Weights of a small GPT-style language model, trained from scratch on English Wikipedia: a variant of Adam for these matrices.
Each number is 128 + 24 x the weight over its row's rms, rounded and kept within 0 to 255. Layers, rows and columns count from 0. Numbers have three digits each. The size before them is the row's rms in percent of the matrix's.

# layer 3 MLP down (transposed), 384x192, rms 0.118, rows 213-284, columns 128-191
099:120144105110167078210129141094147122122161095104093125170101121107093145127144152106141147132107106114127127133108139088085142100114071124098134145145116090156155125128168148095139096121103122
100:119120146138093101065114121118136126099117133165108128100154134114116098100153133112152123158125073165147176157105101096151143089106124141140141122179105184075069138100126147135136137097136146
099:138152142155105098173148094152146123137152134118098113091128156092152124146089153125126163110125143108151144075111192143115122116143096148117070117146147096160107134106145126136140148084150152
108:127169152122148136064149114140129086163091051146098135104137109127115094162119083091131139101120148161136121147199111087122142147089100140127129130128088134158134114106127141186157142129163127
104:126183161143150110079143132150106136148133124093133127081095143135162099155154153104110093111143141141154111133105103164154127143094127185112096146136130193124118156116135122134155158139150119
102:124165091149141162187110151187135118070118109084084130085133128159113144111133095136136135129094169101112098123120137124096140150067117121084103164113088119138135167148132074120091119148139112
102:134136100104082182142164089110116140100123155095125138091101131139105152115157079125180094148102135107127135167151148127116112106119106143112162123132138153129124106145147154131095149125134128
100:163096158113103119192146141152117077135135164142116127115132154116134180130175117140133148143170145123122123083177178149111173135164124119121153120151128131132126115114108122117145117116134163
085:130112112114122128112125131119144168136139094110127087140124171107104170114146110095152144107147097121136145158077090113165158152156120166119133115158135116105139122146129123108136131099081179
102:126153095106152170150092125139102145121148158116160129152146138124157154108098103168167127170122115137135109136191154099136114127107122143116131078094106139091127112146105136118132133117160157
093:140128110110124140074118148107103073114119136160119132148148147142149068116140129162162124112143109142173063114163150130146115153115118129145122128149114147139105144130132089112150157138153169
103:125145166109136145109094081162161125146110111152155098133149139097130094130143132129112151101074126138097192126105156098132183106126112170156148128148110162110099142133086117102092115120145123
099:095135139160138160075113109136151125124108138138124146152159118119145138161063151107119149107113097128151103132122110108119170092148145143138125162129128127140123102142146136112148113132132187
103:166093169132130130182117149095114101120137132159104140120171082107135081114125155182118136122160137096191128106109138118135158134108092093145155137116136121141127122102136139144098142123196161
099:160117123097140145230141142120106138128154120140125110116116169145133160142162132132129137104125123131132133103140117114128160118130164106121120134112156126156099097144105155129127123104125130
104:156142122122137089162104120147092124111121134117158112152117128129116112129118140158134146156141108123135145137131103149096120157085106103106136102108133150094142117145121147155118147137104129
103:117117172136102095096113130139129126093155140115140170098100132166123103117134100101117109152080115130138102118160158083136109107143206184132133154151104118114140146136148170118116082117112134
103:136131145160132109108112130132142097130176133110129145159107135145146159085164159109112113138118088094169140142144113111106103133146149083126131117156182146104134129132116153142163132123099086
106:096149156152117131031151147132132165129120168118108131177119207125081090122140188137168132136109115121108160139122151099098117124125138103147162124119129126129099148162101115137132103117119118
102:111107119122132148167121121150143065135125189104130107119123160086127095133125122102117122134129124125148171123138116144119134139149130090111110115094131099068119101138129115089163128165141121
101:142096165158137110134150118113128048143136059128102144097148184096118096084117148098159119084147177126096124091152162092101151125132089125112149124098124124111146162075166158124114159109150115
099:094171126106137098057128098133091154217127136068151099129141099112130126100143132074139133111122140112091094099102110133117125143086082091147167109150173156158110147124115135145125095154105135
103:104172120109103152107104144101153123168137141147097126156114127143085145190112142095135093138117087140114126148082111149143127200149100119159129134137144178116110126153154161108138142153109119
094:092184097107156143113099145077109127151131104152168153149093109155149117163167130135105131117111118111139146159118088136146143127117108151115124133161102123102157170128185090098110121166133124
099:089120147137106129034144139109128142126095099138079132159152097121158121120168125104096092109119105087116158144135120091164115136112114125158138134118097143114150175122078120144071089122128147
098:165139100108172130056077080124093133135132170088131127101124130167166133161182149136132102089139123143141105087090130125109130096137161136160079154118123115161158135145127117130144121126137128
100:158123187099140124076168113153145110128117110123135122106158108153114165123146135120152121146128142139105100147079168102164152119126124100084138140091119140132139073141168139151118148136108119
096:130153148154108092129166114132173116155131120121102169151116152090114108117189167120168115115130154104139108092120151122092152100103098143125180126144087155130092084134163128116118115142165126
099:153140150102131156164127132125145149105150109097143101104125107143141086163100125084135098178080142094142119145154125123106123099126161139096121106185086110101128128117125093155131088136151146
099:150119083111149121205164166168139132153148093152104068108153122117093089135141125133103093074189167149120147180151140120145128137164093121129132105140128149108121147171131120136114119131133130
099:154090099100173127156137146113124184159136101144174128123146156115119154109131132182114125119140132131153149132178139138144178102118143114118135113149097112116151146097130128149135107111170145
093:114161169152119102121086119154100099136159135141115112135152152115173145151095134120150156140124129120170105152178120160119095139151120129108147140110136139141086127106144127137173186103137115
096:091107144151122106066151122082149107101125142170137128164110084150105126166121129093119121123099149103174120181085128165111100151106113107118126147142133132135121079154137169119124152153137145
099:127164108090130150175138129090178149127150151098134148125132170144096144074101160130123149123150121118108121149104140141147090154153124132117106141140120086140120132161151045127099138160121116
099:127141124169146155179081150135155127119115101122095139151136161135112142164152109129113073111116126154138148157105111087106140137081106136104164101115147153140154101125144162098145068148124138
094:093168123047159073084133142142101105117106126120156138134100105094137094098116128106162100120079128153123129112157144150147177110136161133130122151121123115125173113126102146109151116156145134
095:129146140137161135193145082097118112128134112139077138138098143129119152119130130109105099078122138122115131121153160178102136126114088166115140096160160122134135131133121115114149104140138156
097:156071106138165137073131138146145166135053115059093113134127132155153146143074158154124165123152142122126120123149132152109109097145165133141100096107089118106138135131151153113144099148144130
093:144113131186120130255122107148126136118114114143104159119119101101147108170148120110109121111128155087188151160116134118140186122136147155139120121117120128118125107128130148089180136167116134
105:100145123112128136135153172144101108111142126125153169119122111090139103089111147136084116116160111130098140145150128089131125118108122119146110098136157141138095095125151159132151145095107135
102:112089102145136144114146155163143089130162127109122085085134146142149131105144150175156109115099160118094133092196109134136125153129147147132117130128122131085160143146139173083141116128100087
102:142160159076142128055094113115131128145143139105148118132112101166101118117149112092141126111130171150060104136150173184096098103161085122108155115088116136141145127120102107143140126117124105
105:104154148090126110191125145115161133089085140125138095142103104109071127143148123102138114105143138127106122117115132107114085125118138120111130150137126153139079119141128106155124106162113165
103:114112165142108099206097153143117112088134148101133131094123103095131121129140151167143105164123115141175130118158150129175126097130137093140150134120137130151104111148151131146137138166132132
100:111101181101106093040152083131123177172091152118137151079127102152118141143132117126102128148144144094122125149128130157160178158092118136113154137098128113109106127182093141140105138089165110
093:101151147114142145255130115132125123096133107141137148129131121131139146114144130083155131115129094136134125112148096144107152106079125101132120116164149156134130166141114116105132096109134128
100:114131128106099129228140130154157110123108140137099128132135143111117090077105127130107115122124140102093110134091152139110130124115092109108137142113094145136119103106123129144156080168169125
109:084084115109132118102101111139130085103153134122118082166132153166147107108155143124138137125175169133095120123147128160140113114082083086108101123068127156114127160154128111098087106159084110
101:131121127133103165041120150140160134173167167151117158151129105087126114124156109149159130080085144153127145142113163112129108160114120118128145131129143106176139151136145142143143127159078100
098:199128156165116115195117100193115116111110098076128144140109096144114137100119169121129126145114082118089119190103155138141093159130066142120123115115127154146164154144142151148121105106135120
096:114138124145167151205169106162114109162110101127121134127138116122135122170116120118096166113105112095116096140154130160077096136139122103135182128105173093188110153145142144143158128124130171
101:130137103086107157122120079143121102102112126103125114131161110140122169130129120157128131106130146108150123103154132140122160129087097091122124079132173109097158115104128155161154119064119091
098:115116097118142105048113146127090137101168109066165111186092119135153105119118137111131115147128145124167144134138084107144106164157127158160153127164118102146145169150149119087151121146126166
098:142146131129133109231112176105119106125141119150116082139086144137120063108130131078126097150152114111116179133147126090153143130131150107127128088130113125169107121131132114103157096146086133
101:168150166148133131166136152165149115127109094089143162123145113161084119100138136159129135115137134162120118148128183075147158125108120091052083108124141141149138093087119121138119099150143144
096:094115143149135096225096104129129152171062135161146148117141132119151105138132136135132110142130115125131123139125128128156053111069084159155134149120095141127116142132139173131113063105089105
104:142146117068129159060156107111156169138137116114119109093153086170104118129162143105122144107106133112168154109095105096130113149157124185120104173128112140129113172161107122140116145129127127
098:142140115143090107157171107119126158105139105151107157149116133130145147096105139137110150115128107105131132078118118147147156172173185146124107131098127140138132120164107094110142145146106141
104:104123098115092104208125160095130155143119093100132141131150133105161123106158168148169071129097130120129112118133168143138179129130133127119171120141103114109129148127155146127111116100128140
093:155135122133153143130084130126091130175125135137135147127158122123130105114077160105121121158138132119113087095086141143141161108108155195134132120159122145098117153141115151137131144148099106
099:116171103146153127202171151148139133112146091122135078126122139135144126110123120112140095127118129119116126172098098109119129104158143109101155120090138090186141154096138163090115125149100138
099:108147115172139133123138155120068091109125148128130162128159168106151157079142107139097155166106172123157132120109090101168138163102165160144126157124141102131115108165097129123156083125136127
098:146126138175100171163118145101158137135134165151111122138161092132138140158120148124065113114148121153106138110160111135124142099143160158103134145148132150139128109115116087127119170112121107
098:092148099119150143121097137124201140175142113105146123118115117091140120091154106124111131152145098159102091116128083130154165085162150134092149124113131132163105133136151131107129068150164163
099:139147173103104144119114098097118181087106093157112124116148099163124091123090125064132103123154112132129170163079136132117159074131120149129140088175101164125138107089133084132136163097122115
092:141146140147133114178118180098130119152084089090120152116153141140109140129134132113106154121131104152112103114113095124121085102115102126128143149159099114127122144082159149122104095156126119
110:119111125146114152170163112132123163104135143116145071130124123163050138102136172163136141077145094128137127125102131103147110135151135144103099112116157078114146158163118174140140142150144165
102:107125135113113085106155080102149094126131101100140155204116136154137127124144140118138124132124169138131085126154048111152164152115159122100135120104117150120125134073130147159120120098181151
099:119136119156132126071120120146122154115101126124105159156123155128112142092143081156122153118155129139078095055150198114123102150113108147135131106129103144134118119126131122151092122152149131
101:114154163150107154167145141131110158124116097159182141135109137081138128113120128107120125100115164127130143157109115087136069166111126112143141118100153172174110112173097118120128117121164177
094:110149137134130146212129093103140117139088129105158136085141116151106100169132157094116127167111115107141122153098136124148163141108123119141143110117110133136157093153106093125106114096096133
098:101078151128146138190178121142155110121116142140123115159165151112117083121082162100090160119099141103140143117070149110124095115122110129113102131104148101145114136134121079127100138137157139
# layer 3 MLP gate, 384x192, rms 0.132, rows 214-284, columns 128-191
099:131157174108118116142110140098141107160096142133139117115103107109114130135136116078124137157111116114107148122130112152157108114103198166156120140136101164138131086117182129150181098125199120
100:121107150177079132125151119094142133143123121167111120146133069163116134104147075131115134111113133122132138175135102134135159113111122120125166122168084176131112153149116090140090107167125128
108:113146175071159101119096114096158129117147121144092161114124114135103099112101123105152107101123135166124064114142148092094122130105138141150127136103133100145126063098142125126110114175172108
109:124134177164104155102109097104123100110143131143125123131132097132122135098170125113131143137112132155142153138157120131118153126164107139098161133123126114147163133127114126132107125111157125
102:140144115098143186146122147117166092113162069143116133130114123187105132118161162148120154144146142114105110107135136145083133140135126117167118119173133161157157135148160104135148126120162126
106:131089134147143079142133143143136142114119130086095139126126121141109102131147110120118168156148113117106119089119136137142121127131103135092100113176118089112101165131089125154081138153098157
096:154167097141151119133126170088079087153100105135142147148105109088121104152125154190140097136084129097130103129118130142158110125106133151159145131150123117143113106135139134166139106121132114
097:141145148155140169121162093161118144127124157109145151111137089153124113150171113120152153120152153110193122175149169135125125136129147129143127158143102138130168115148118062129122135132116130
107:082168139109174157126109153152122106110132098170174125116137110156161158137114099120174142152086134176095131165125147142136110132100150125108127092147165127099137114123143160108126118127120118
095:147144164141151143130154114138140122124149123102164131111150123124125131138149146114120066125156164135115156097136137127179129168137119110098129123143127131125138149105092149189106099176118142
107:133103127105109148137142149128105148118190164126129136122104115132125154109142075121131089150145144125182122116142084151118165179095134165085146116158135177112119186105118172102068133103111145
098:159121132108105108117123128114115105102139153133144150094136135127124113096155075109194071122153164088125081168081150137114125126104105089084172092121100117114148125165121194143130136140133129
102:096132152146174080141144129153162096136116128150099109149131124185127115141078158121127126167128148141141128116142121144093116097158153187133095158175136106111175149106112131140161111128122153
102:112085126139150106142116119106150114160130140118156113110109095124158095136099083114134117139153112121143140137117147194124118159163113123137145160134113095094136162160152146114109131104140114
108:131151123124095139130115162130127146089147104120152147108151061113126118151154152163117103137115163162133086128185159165169130155060165108117158120146074136168115139140127152117115121138134103
105:136141159159111144128163109107101165136171137136124147071099078154093148150078125084139101137136186131168133137152131168161130078107167126091122110126123149092155147118124152126144105096131116
106:153127158145148122127116114099158120139150154127097124119124124127158145134171137107134103116147127118148132088160141149121116144135113145161101144178172159120123140107117112107118103092153099
108:146125144117095116133118134108114138089117124126158107105158108079166164158110133173129128163143142140137103168158127146107116116124139127136108129122164152147122085125140170158128162098168134
099:144157141131146133156124118128109110078134133178096092129133135159099107102095152138156153138101145138141110116146115136128128100126149108154121154140146153109169143123145140186122108112125142
100:120057113158121140122115115125091090070124114070077116162193109139123135119143111109165101080136144097135114136153120134110158109161151168085152123096124118101148166154133111118129141162105122
098:121118111138132068138103111144125141115145132149141164143139141126126080141121153119150123117166140097099129122130148156147123129146146165108144161127102102101163131127139136126141172177127119
106:101101142126147146136154125120123129089119114106099172142145133141133160133155133129177129169154123154139144107129143120107127158144118161120107103175179161137112092136133145182141132154095135
096:123110101148093137120149126129151094123138108108127082128114106168156127162162140133123134144106155136077099093176141088151134129114116122124137147135086120126132123164127098168124132146152140
102:143124172144175141131161151147167151158160135117132122158142139144158148129141166125126115092155134098114143113140139114145123119117151161160111115135118167086126131106116139072136140142112162
096:169119117096141136133071137132106132114111156132125112175121101156130116175151110149158077121136112131100145155119126143161080122117147131136081142113106129148134117097134088137164116146090133
095:131146127156117155131135093151115107164135107131150061125133133110150086137145133117112145115168135115114131135141105143138139102115108156142089131172121156161190131113088124143136134097133161
094:170121138124112077123149115124165144156129097103138132135115117094118116154149123110142080095136122172116108084118149105130143126145139094171095124080143115118115086124172142140165131167154133
099:169114133169093139135081150098120158113129114102114119084127106122119117108130060125109109124130183133142114166157122151126125132136109099119154093160111127097148101132127125115118149117190096
099:147133188120137109141114084138129116134118169136128154158118135138107171145155136141096139099143129143101095163088157148113086104077119134120143138158123125149139085115096085147099100088131103
098:098114156165139160137122117140127111108174091142110110116130130119105142119114103150142136131117085110170100134153152147121124131181135174159149113183184112125103109104126133136132143124148124
090:133108128161142152142127142142123088142170111138113149101137135087123115131102081120127116180093124124121101085164114127112168144098139158121167099121164144096121168123136092157127100109081140
095:104130132165138125148160123132162087131168108110095190167129119134091092139099154114171139087100129108117124132136136099123153139157148143133180137092124136153089047130126163149087125141098168
102:131130127129143088096162140155143098143101065128129106161151113145150140106119108127121107108123125144129086093133111126100151188151112135140147121166137129142115134129138102095109088177160131
105:145119139113161121120120122117133099150162131118171106131141126132147124135107149115137162098133107135140090099213093166157145118117122098164086143112136072124102110099122136107137167128115151
093:130092121101133094069080145148170160149152164134134135136124114119126107091177097131150092147160130161107118135122139131122155109160122108148124143148111128112153136144134092129137170133118101
088:153113092138100152140102142138112140113119134117164161127114127158140084156173110131112114179122146139126148178079132117146126098129141115151146136098147131142100128155143124135129156114137081
095:127182134110061102131129106140116091101130174113108145121130117124039132098114079177153091113123127121149090138109161159129103137130090142120142114113153114172123126095081131146139146140098150
091:168114126121168112135094105138142106161123116147159146150159159116105050117122144113090157142132120112164103105149108135096116099115122110143098115123162109111139176132102114149110125116135118
109:097107086120094164132170125143093122151139124145102143122089136099191151132098144124094134141123125176130166129119111139101148121084144113147134135121162115094125182114141123118153110173128055
103:119118124145140104136109168131132094133162104202144137117139117121140089117102139125131151161149140107079134144155137114116115185165153144128121109119090105115129115136122134120114149098097140
103:109129115095134114125124124154178152165090144102127087147148117120107130109132158135104084135140098152137112132134136149154114145142141101129113131143129147123104146165152090130161160136133127
107:135159152134147110141123080155137081128101104101064102154182110137134141144145115142121152132153108152108152134117151152172132172149122125106131127103127151148124164147154143140168137152091120
101:113111092127122109142141101150128075141136106154133112107098114106132136149074141115108136129111134081146144111168151128106138118107168116109173151128097154133168108117145102163119077128153121
101:135095132154130166122154115119114136179131168095126124128148132119126175125150119104131121092149164117160137117159141122119137128094093076124121079135082146130164115113148128092118167110105108
100:082122176112150159144157119108138077129136131207114164110095120156122111162127105121154138169120126112122176116136105138129207149159114171123125122129140149072134148095137119095148122139158165
099:082108127103130131137153089120144116115116134071115117113147109126122154161143129106155125109084111123122152122109116127079148175078126178106104148110161165112152129116135141123137122153183149
107:111148129109124097143147135139124116098088112162095126156145102101164127143115082100088131133127082114154146164161150166128133121113153114095114144172108144138121126076080150140112153147128127
104:177069078129124114126131122127124127185123092129156106087100096134161142161134148101128175129127145096129122106204145145110160101136158112147106154130072124118168081124092126143136150150144138
099:078130102166161132112096162105127097092148149111109121110113089112150127116125112152081107183135148138113131089147139155162124139119179134120114137094173116142121097140141158116150136162157127
083:114110103147103097137108118145115103078134112148143113164138124143137085134142100119154116113145150138114169137161068099104161085140121127124096092117116150097157138130157089143143109142183138
102:146114128146140101142165146111142154163087135124085124101117099121158140133106176128122159181124116096091156127113144106157099156132128154164096186179095150169104146160102148117111128143169142
098:137138112106141140131130065174152113127101144120159126141123147098165115161132132131165158122143169137147100182164111162123120095169142100104146108082115150163138110064120113129129108122115115
101:150164132140144124121118099162129103140123115103118125114117111108124088159088115135079123171135122113124133134112123127135151145146124152140108130090094168114131123171101101100144095080160086
104:133125138110115089133122096142122086137142123115096103120131103103161119161097120123127102102141122089110111095156106118141102156139145131108162160119144171126132104073116152116159130103144138
095:105153144105123122127150130105130083119132124133133096147154131088127081161070096109118157095134092163128114140112110160113120086133080108108168145107129140147187141103161116142118134117155078
107:169145146127209106129119120137127119111095082122133068097135110112125119110096170116123173091147129120118164125132117119134160133122140165130128132157124095155156122115134091112153101127120156
097:140123138134159153145121109168165113109115130086109103136105136109125144121148127098165131078119126146151131146113118078124156099087149111101170143099163188119144134101159134157150082128121107
105:103118174096136120151139151171110118099156145131113129107064095113131120132155100092127151137125127128179098121130104128092151159116144133119117127159145088146129133137137095141114122157126119
092:098102118135093133131141129147120149143132129088149109125084149084113111214096097116162139141155135153140142175132103122140110113119152128120141126150111119137137115116116101127164124118122134
103:147144152110128127132143116111155122127134093108112126103104107125136133139090126102122134131136169129134066166090103159141173125088159115110142114168138167138130141089140097153102104135149131
096:164112128100099155131148103101140095138116170105140136202178149119128157111162108123094075115154136105108149112155131150175119150164114115112109123130095103141111144123096130087111099125131128
095:126135162100138157116166151133113117126140149069110127151123113113130090144116142068159133157130144158159094098164126132120144129129135197128110107149104109087133167121131150132103103152110128
096:150163092126122114127089113140131109153136140117160138104125130093103110118130078090125101117131084154149117146146108136116162125150117127161142167129142161152154165108113136120123109157129142
095:119112171147114127139102128127139134158120122143122120097188129134107125099142120118117120131131161118120114108144087153156136108147148153109134095146090133110127092070146139144141131146156140
092:138105134120143152148161118108137117103085165139133162129128144093109159163135132151101154085118149118097152124085121092091118108092130125105097128139100126125165153112080106114111106132131152
110:160116128175149135138131088095126111140135147123098102156115122118129122148131131119094128123156156156139143072114086128090134162113132157110098100134134161118073169148116149162118119169174153
104:142163132110137130121111155108120115107125105118139137122143124147140153161155163100104112111120125160166133094147112109095113125106098167090098144177165109138114132111117166139159116111155131
100:151113134134100159119129145147136149086130093114129156112172140143124119119132101154124115151149171126119114114174162113105124133134155141145121086157165113115131155109130113157094121121152155
101:091118123103117095159148107117147131117128150123105120137110112142142113117108088115101115105141108096161109111157115146119168121156107131118102131163095121119128117158113142130134145096091126
097:125112158114165137139135161113147123124106131132150144115104106127100159137131159117126128110106138163103106140132089130094171182093132141113125084129141164148134162123185140146143141155156131
098:164140118152126097140101088143150114138120137118138108119114103136112116167134145157114123106117116141149116140160190143130119153133103113184131184153086128155178149124100125137136134109105145
# layer 3 MLP up, 384x192, rms 0.128, rows 214-284, columns 128-191
098:097104107173113124104167152101132133101127135177140112116106159111118105107100137086113138154118146127109139124111103131142143087158146122120176122134089137113083151123148119134123132123107170
100:131123125097119175106143109144122145146157089117127134096107139091155110107130139156139120111153093149116138118108121165130113144131118151101113111124147118094134112123107132160098138109072155
105:172171103135155109161099150121155118141145111083092140145154108119112147136146167124140148094129149124128095107182118098132114137140167123126114125153115159124121092117132148097138124109103168
103:153169129137127133126155146167111127128142150117140110163168134069133190113167161116173103115128122174112120149146142112159127101159111117116135132124159175135143121113191152124130114162140101
105:157120087145101175122136117137127128106118097165135117098146133130128143150133151131099117112117134108149110142111129106132122114157115131106128135190074142188141088120146109145117113180112174
105:101122130122142124118133098116081157149133107096096164136139112106082129128116129127097125112127143107135152136169161086100157153125126141136143123137142112135113118124131105087092090165095166
097:113139127107158113120148104124140149133153111150132131115129125152149144139144136104142151138119182094167164133102145120106143128115109097103124136113142140128128153125127106074121126156047146
086:117169131089149147138122113147118132144141136145130168155126124134129094141100148113118116077108128114112106147138129145121145139093139189121098127140148127130102144108081148114123113143145135
106:128110082140153143149055147109116086178140111096113120070121133126119140158102100154151102148149131100109163128149153128141149143174120171171145133140123164104130090083149114148128098120148111
098:140140135133138117122184117153068124127102123155131136131125150169142148113111197125140097100125164117134104049096145123122081126095093176119100089156106085109106142114136095121133162127114151
102:113109151129174133130092124175114135118109095123118131129115167120174108073133111121108163184092130140123132101090162109131085116091077140146167155108095136098061125157140129138126116102178098
100:157117102120157155134121174109139090086152117158102124091122151135179140161079089132147166112150129115129148136120179121123141142109129173105183147122121155142107124111178119148093142120137089
103:109133107129139152107123141133131096178117143132140115123098106148180139136127143135100150150101138143147139112124112158110113135166151125146098133113096100110118161117149119156111115148123082
100:078116195142176139110116106143125090140086150148104140157114138144150146108121137114139149103112151116096171134117146146144112099097169159116144109118114122144126094136156132081137120163109147
106:183118144117120101133144120106102149135136120157115123174127122121154163143110120159161126157123129107166140152127104180125093114152102107128098145130135117124080103091127151160105149109088162
106:114124147126109120136163123155128136092174175149090117066081131130134167107073116139151168150096113159163110106141123152113120094127166123088140115146108154133118164116124126112116126093148126
106:139155130091133118133100133123155099133162175148142119159113117148134145128133169138141117136136150118168082147141126133121130145130160124148151136171156171120140179124107147154146160166093129
106:131132080153155111137152105123064143137112157127151143097122126131142114092127139098137135080081135101150122129134157094136125129151161110113173142128150123104140176119108114118118139132119087
099:133112082135123189107130073176154150128117116089117121108147152135092117108099119139133139112155112122078134099118153107132086131191138116106143122130119186133127161136107097110147119076115103
100:140153150120127172136146131119094095146087094150129143114133136126081116112164141139128128124137131121096157131117148159099138118101127124164121107125093131155091090083132134173171093140162131
101:126172134142079144123131127123149120126119117175076127112100129192132093155132162152114104165104129133139118162149109107120136085190147116086150104145146161118112096114110151117121130125150155
107:143086136119118089137163076155160143145157074108098094120102124121136121140124093092160093081164131103121105176116134150090136157105112105157141115136118147101130117084112148119099099109133120
095:120089141109111053118130126143134095182171099109156122159093127149121096134143165107100101099077144120104147123143115062112122178143083144117136101137144128152124081138167141137159094087142118
102:180173165088135115115153148146153161115116096113108091150103132072149149127137102122088103146136117138097140133166139166152135118115121132144124158095102123141113139105103138112100141057112128
098:159129152113123142138133149113094120127130131151133113082129143126119113100128043145105101130096102082142117100148116113169141132116161139130138139116183137116124176097157095129199121164164134
097:125134117140138145120143168102125167124151120156129100091149177101140141117095105126145136150081139119116130092118154112171122121167118103120122141149135105119150105135147124129093116093122120
097:152158086121126140123141137084140083138157079139119110087128109111163134110133085122129137137133125145123148166133119129145103144134153092168144132139140131119185142110122102113135119137161149
096:114194115118144143127126136143164114094102181166125174095129106155144172179123084108137156087120113135205122123128165135123169118138141128116142108101144139085140106081146138116141103122164131
100:140142129119126124126141121097113157135153144102158157165158141117150151133141156101145144110142109140153126120143139117160118126168123136106107122078150144137159105133151173135109144144095176
098:172111099110134183148097129134155153088108157106175077112135090143128123128107101144098133193099157149106140159144103154130163068151140091079145146115098132125142135109130115063093071115145154
089:115124157184112124135126116157128140104143124159105072122117111126176110116108126117141134105117154108110154131082111164145135126120110168104128166089160188146094096103126103130121159163122102
093:082096154136137095139102125086122110159136110104066127110126137174155135112111056134112168115163139090100133118119098142089101096147117147153140143123077139154081116118137125162132132136135133
100:084169131103170105125130126105084138175100148150122116109146139100131143159115139135126125138071121122169140109108146142150155111134138126131099128158073117134147116118162096121127120173153158
098:142121120140143114148094158139190126112120144158179172157107141125081128187123095108139198174156106117127145106170167115113128157142129139150122134119107104111119129089142105096134123102133078
097:153110106147085120139082113119116128155141136136163107100129159138093164154102138119138159133176095072118135141131118084122089108134092137126132126101160157134131161154145142147128106074155145
091:138131162141098149115066090163162111096069146155094125133150146138132140117143141128122127098161126102103106109145119129151128143137161147145135144135136101108090110150119128145124124115163123
096:123145124119117080131127115138105133123128109146205152137070150119122129136126107110100111094163161167135144139124091133111136140122100131107140109116120110152072082146161119114144137122110139
093:109122125102088134143116146127109127143087145121149111134103147146130175131134141136184141182160150108092117152114097108095099160118154173121168140139139136136101148096184157094140136120156122
106:140138128094162131124139133150119126116107160157155177115123138076161128132087167154101138096154114155101147112129135084136097147123154125155107110129149106128092142148139109140144143134130079
103:118150121152130146135154096149114133100139118128151115100139114124129128103131124108112087123157142151173128103155115112133127191147098118131169119146182128145146126135125160145107137101113109
104:128129127160168160128105097160132134100117105124137150117143152092132146146109123133119135113160127099110129188131130104154123078088152137109109115170118113092159120141137115143130158105104097
107:146168130116135135120137129123092122085090139129134148098137125121118107120148130144172119103136159165106110125115105135124104137161131137131189104136137165078100132154179142128144157114105126
106:119185098156122165120110092134095078114103104147123099116178134153132136123152077114070115108113123147148140125134117106166114102151107082130135123135129166124120108132138130111158120118114114
101:119140131078097082119128171130102103106116109127135131180099135110165109148154133099106107130076144141105120142161162114125147167123095084151181121123100090130130125127154137093099108092134104
092:131151150123169073091120113113114115125102151078141123146158110113090144087102086109109157135129147103134128132129139122125101137105151121114127132127135118153065151151100108101144156126114133
099:102138140132127142105130106169162105093119113153124138168125134148099072089079095117119140173120123114111108101141145163097142162120093137150104131123101089147137144110144118129177128139145109
108:104100145137145089142149114144131126112193116069125139142128123136155104113165091108102121117159154155089070129094157140137136163124126122110151130136127093120108157147108116110094141138097073
104:136142080173107129138151124120138152158155138141147116091105126125117149148140151189161134129098116121167118102132150134147094114177131128119104148104118134155133113120117154180162139093098146
100:118122137123097121130144139113132132081119133106142157136110096171135138108133161126146091159132141147097131154114133128168118155127122135116099099164159146100132111151137167130170117146117158
087:111161128137180177113093144095168096166099173136123134164140119104094168137088172136137203142096128118132134140145161131126104139104117152112131172146157100162083123091127160103154153129117145
100:137124161147110139124143145168136116143116138111140076156124122151082130151136140109120094148165102143088113125125141153127109097121087135128131144131111094183091133177107121170100119127104108
101:125150162142144117132100140118094137097108119166104121108120135162115149120113124154111157104114104097058146050146117135128134140116140141153101094128064151105125134097154084090135117115094114
098:105151135138160152131127141109118044130138144135160125172153125101146094141065143147142134149135078123120154143125121130135133158156106154122105094109148107132154139142132130101111130141183096
100:162139129140123138135130073167108102082106132138078141118147091190121138158143096148107126146110135127149077117092144120110118134126156104099133149129114134125132126135131148161142115090165089
092:110101141120120146143182162161143110148137118126125108129097161130128078127118158118121139124108138123135113118153153068119109139103148128114087143121153109141109145119159089124095125116106125
110:170140154151170140134110176134116117146143086155165078131145148091083131092124126136097104111108117104133128140114079108100083105157133141141152136136172115131136136154166093130167103175138153
101:123106133118112127128176137078140135118139118165122127107139105150120132150106113097118147115154105131132172112145125101139101124123063092111095108110105117180151086140115118116086148178117186
107:127116125067097112136118115128127143139107135104124144182137155158135070160133130105138130139111134129096135139099130124158107102079141149081131133112078111078115142117146160125114142093120156
094:098115157091146115113157113138130102132122131128092195134102139160152077150122113112117141146131105141118100119125080136159135113124123155123138100105133132114136115121111134071142151149138140
093:161138128146145125071164151113165109143136110089136103103121128122164113118102081164126155116145159147105129129132114137108123097169161112124152150135139079110092178094106127147089144127120125
096:110138132127096116151109153130139114163111116119131113181139119120079092112162122175123149149103131148159137156103102096100134133133097092120146136106145142131114117161171177099121084126126174
099:144154160129148099102103133146104150129110172121197123129163131056089125104182116132086091078106142141136113120141126110087115124140116097099100129109095108144135119178135093096107157128121134
098:080149130133147127142180137105157122147112124110146123133122157094091142115149106135131127146150135129167129120157111097150163156108141146129148152096176134141139164087154126154142129190160143
102:141134150137124124121093111116137154107085137144104104131144123157151123104144115068096113124144126130134131127097122127144129095143121146173138107142092104119138119127147145126102136108154103
087:107094092143117132115136179127124145164122109160084085156118168134125090171154137098125126166169132132139142161143151166102088103146143105158147137184111152103138129153103111127122129108100112
112:123125155117141122097132108123094142099135144163161136158128100131138135149100092160147097116140115166158115115130173159122143108115133147141101117092148099107137175168147136146093136183136142
102:099151139109188093142128113112161092130135134123124087141141139119098118149114151116112140123119169148146074095137115120152170152145124110158158123089124149124119149141176119129140108130138159
098:108134121137150143129122139161161152109128140100123139113120135185133078137137127140144123137122145165158144155141131183106173183124101150139142124128117131123141141120165126150116171143114147
102:083150122089154167114093174144150122137075152117164146138119130111110150116126156134124127112113103078148121100124102093108094135144107141105123132106100148117134092143191139107153148070157128
094:133147162141141137113128141138119113075129108091128138084186097152148155090110151145104098164138154153163112160126164123115117162111119093155120113174125110129106086151123142129141151115071149
098:154086182124120131114128139115152147147128123069113110134119123161151088137136181085157137106146105109137149137123104120138085103165157155108124120152186092158120123144097102121095111095151116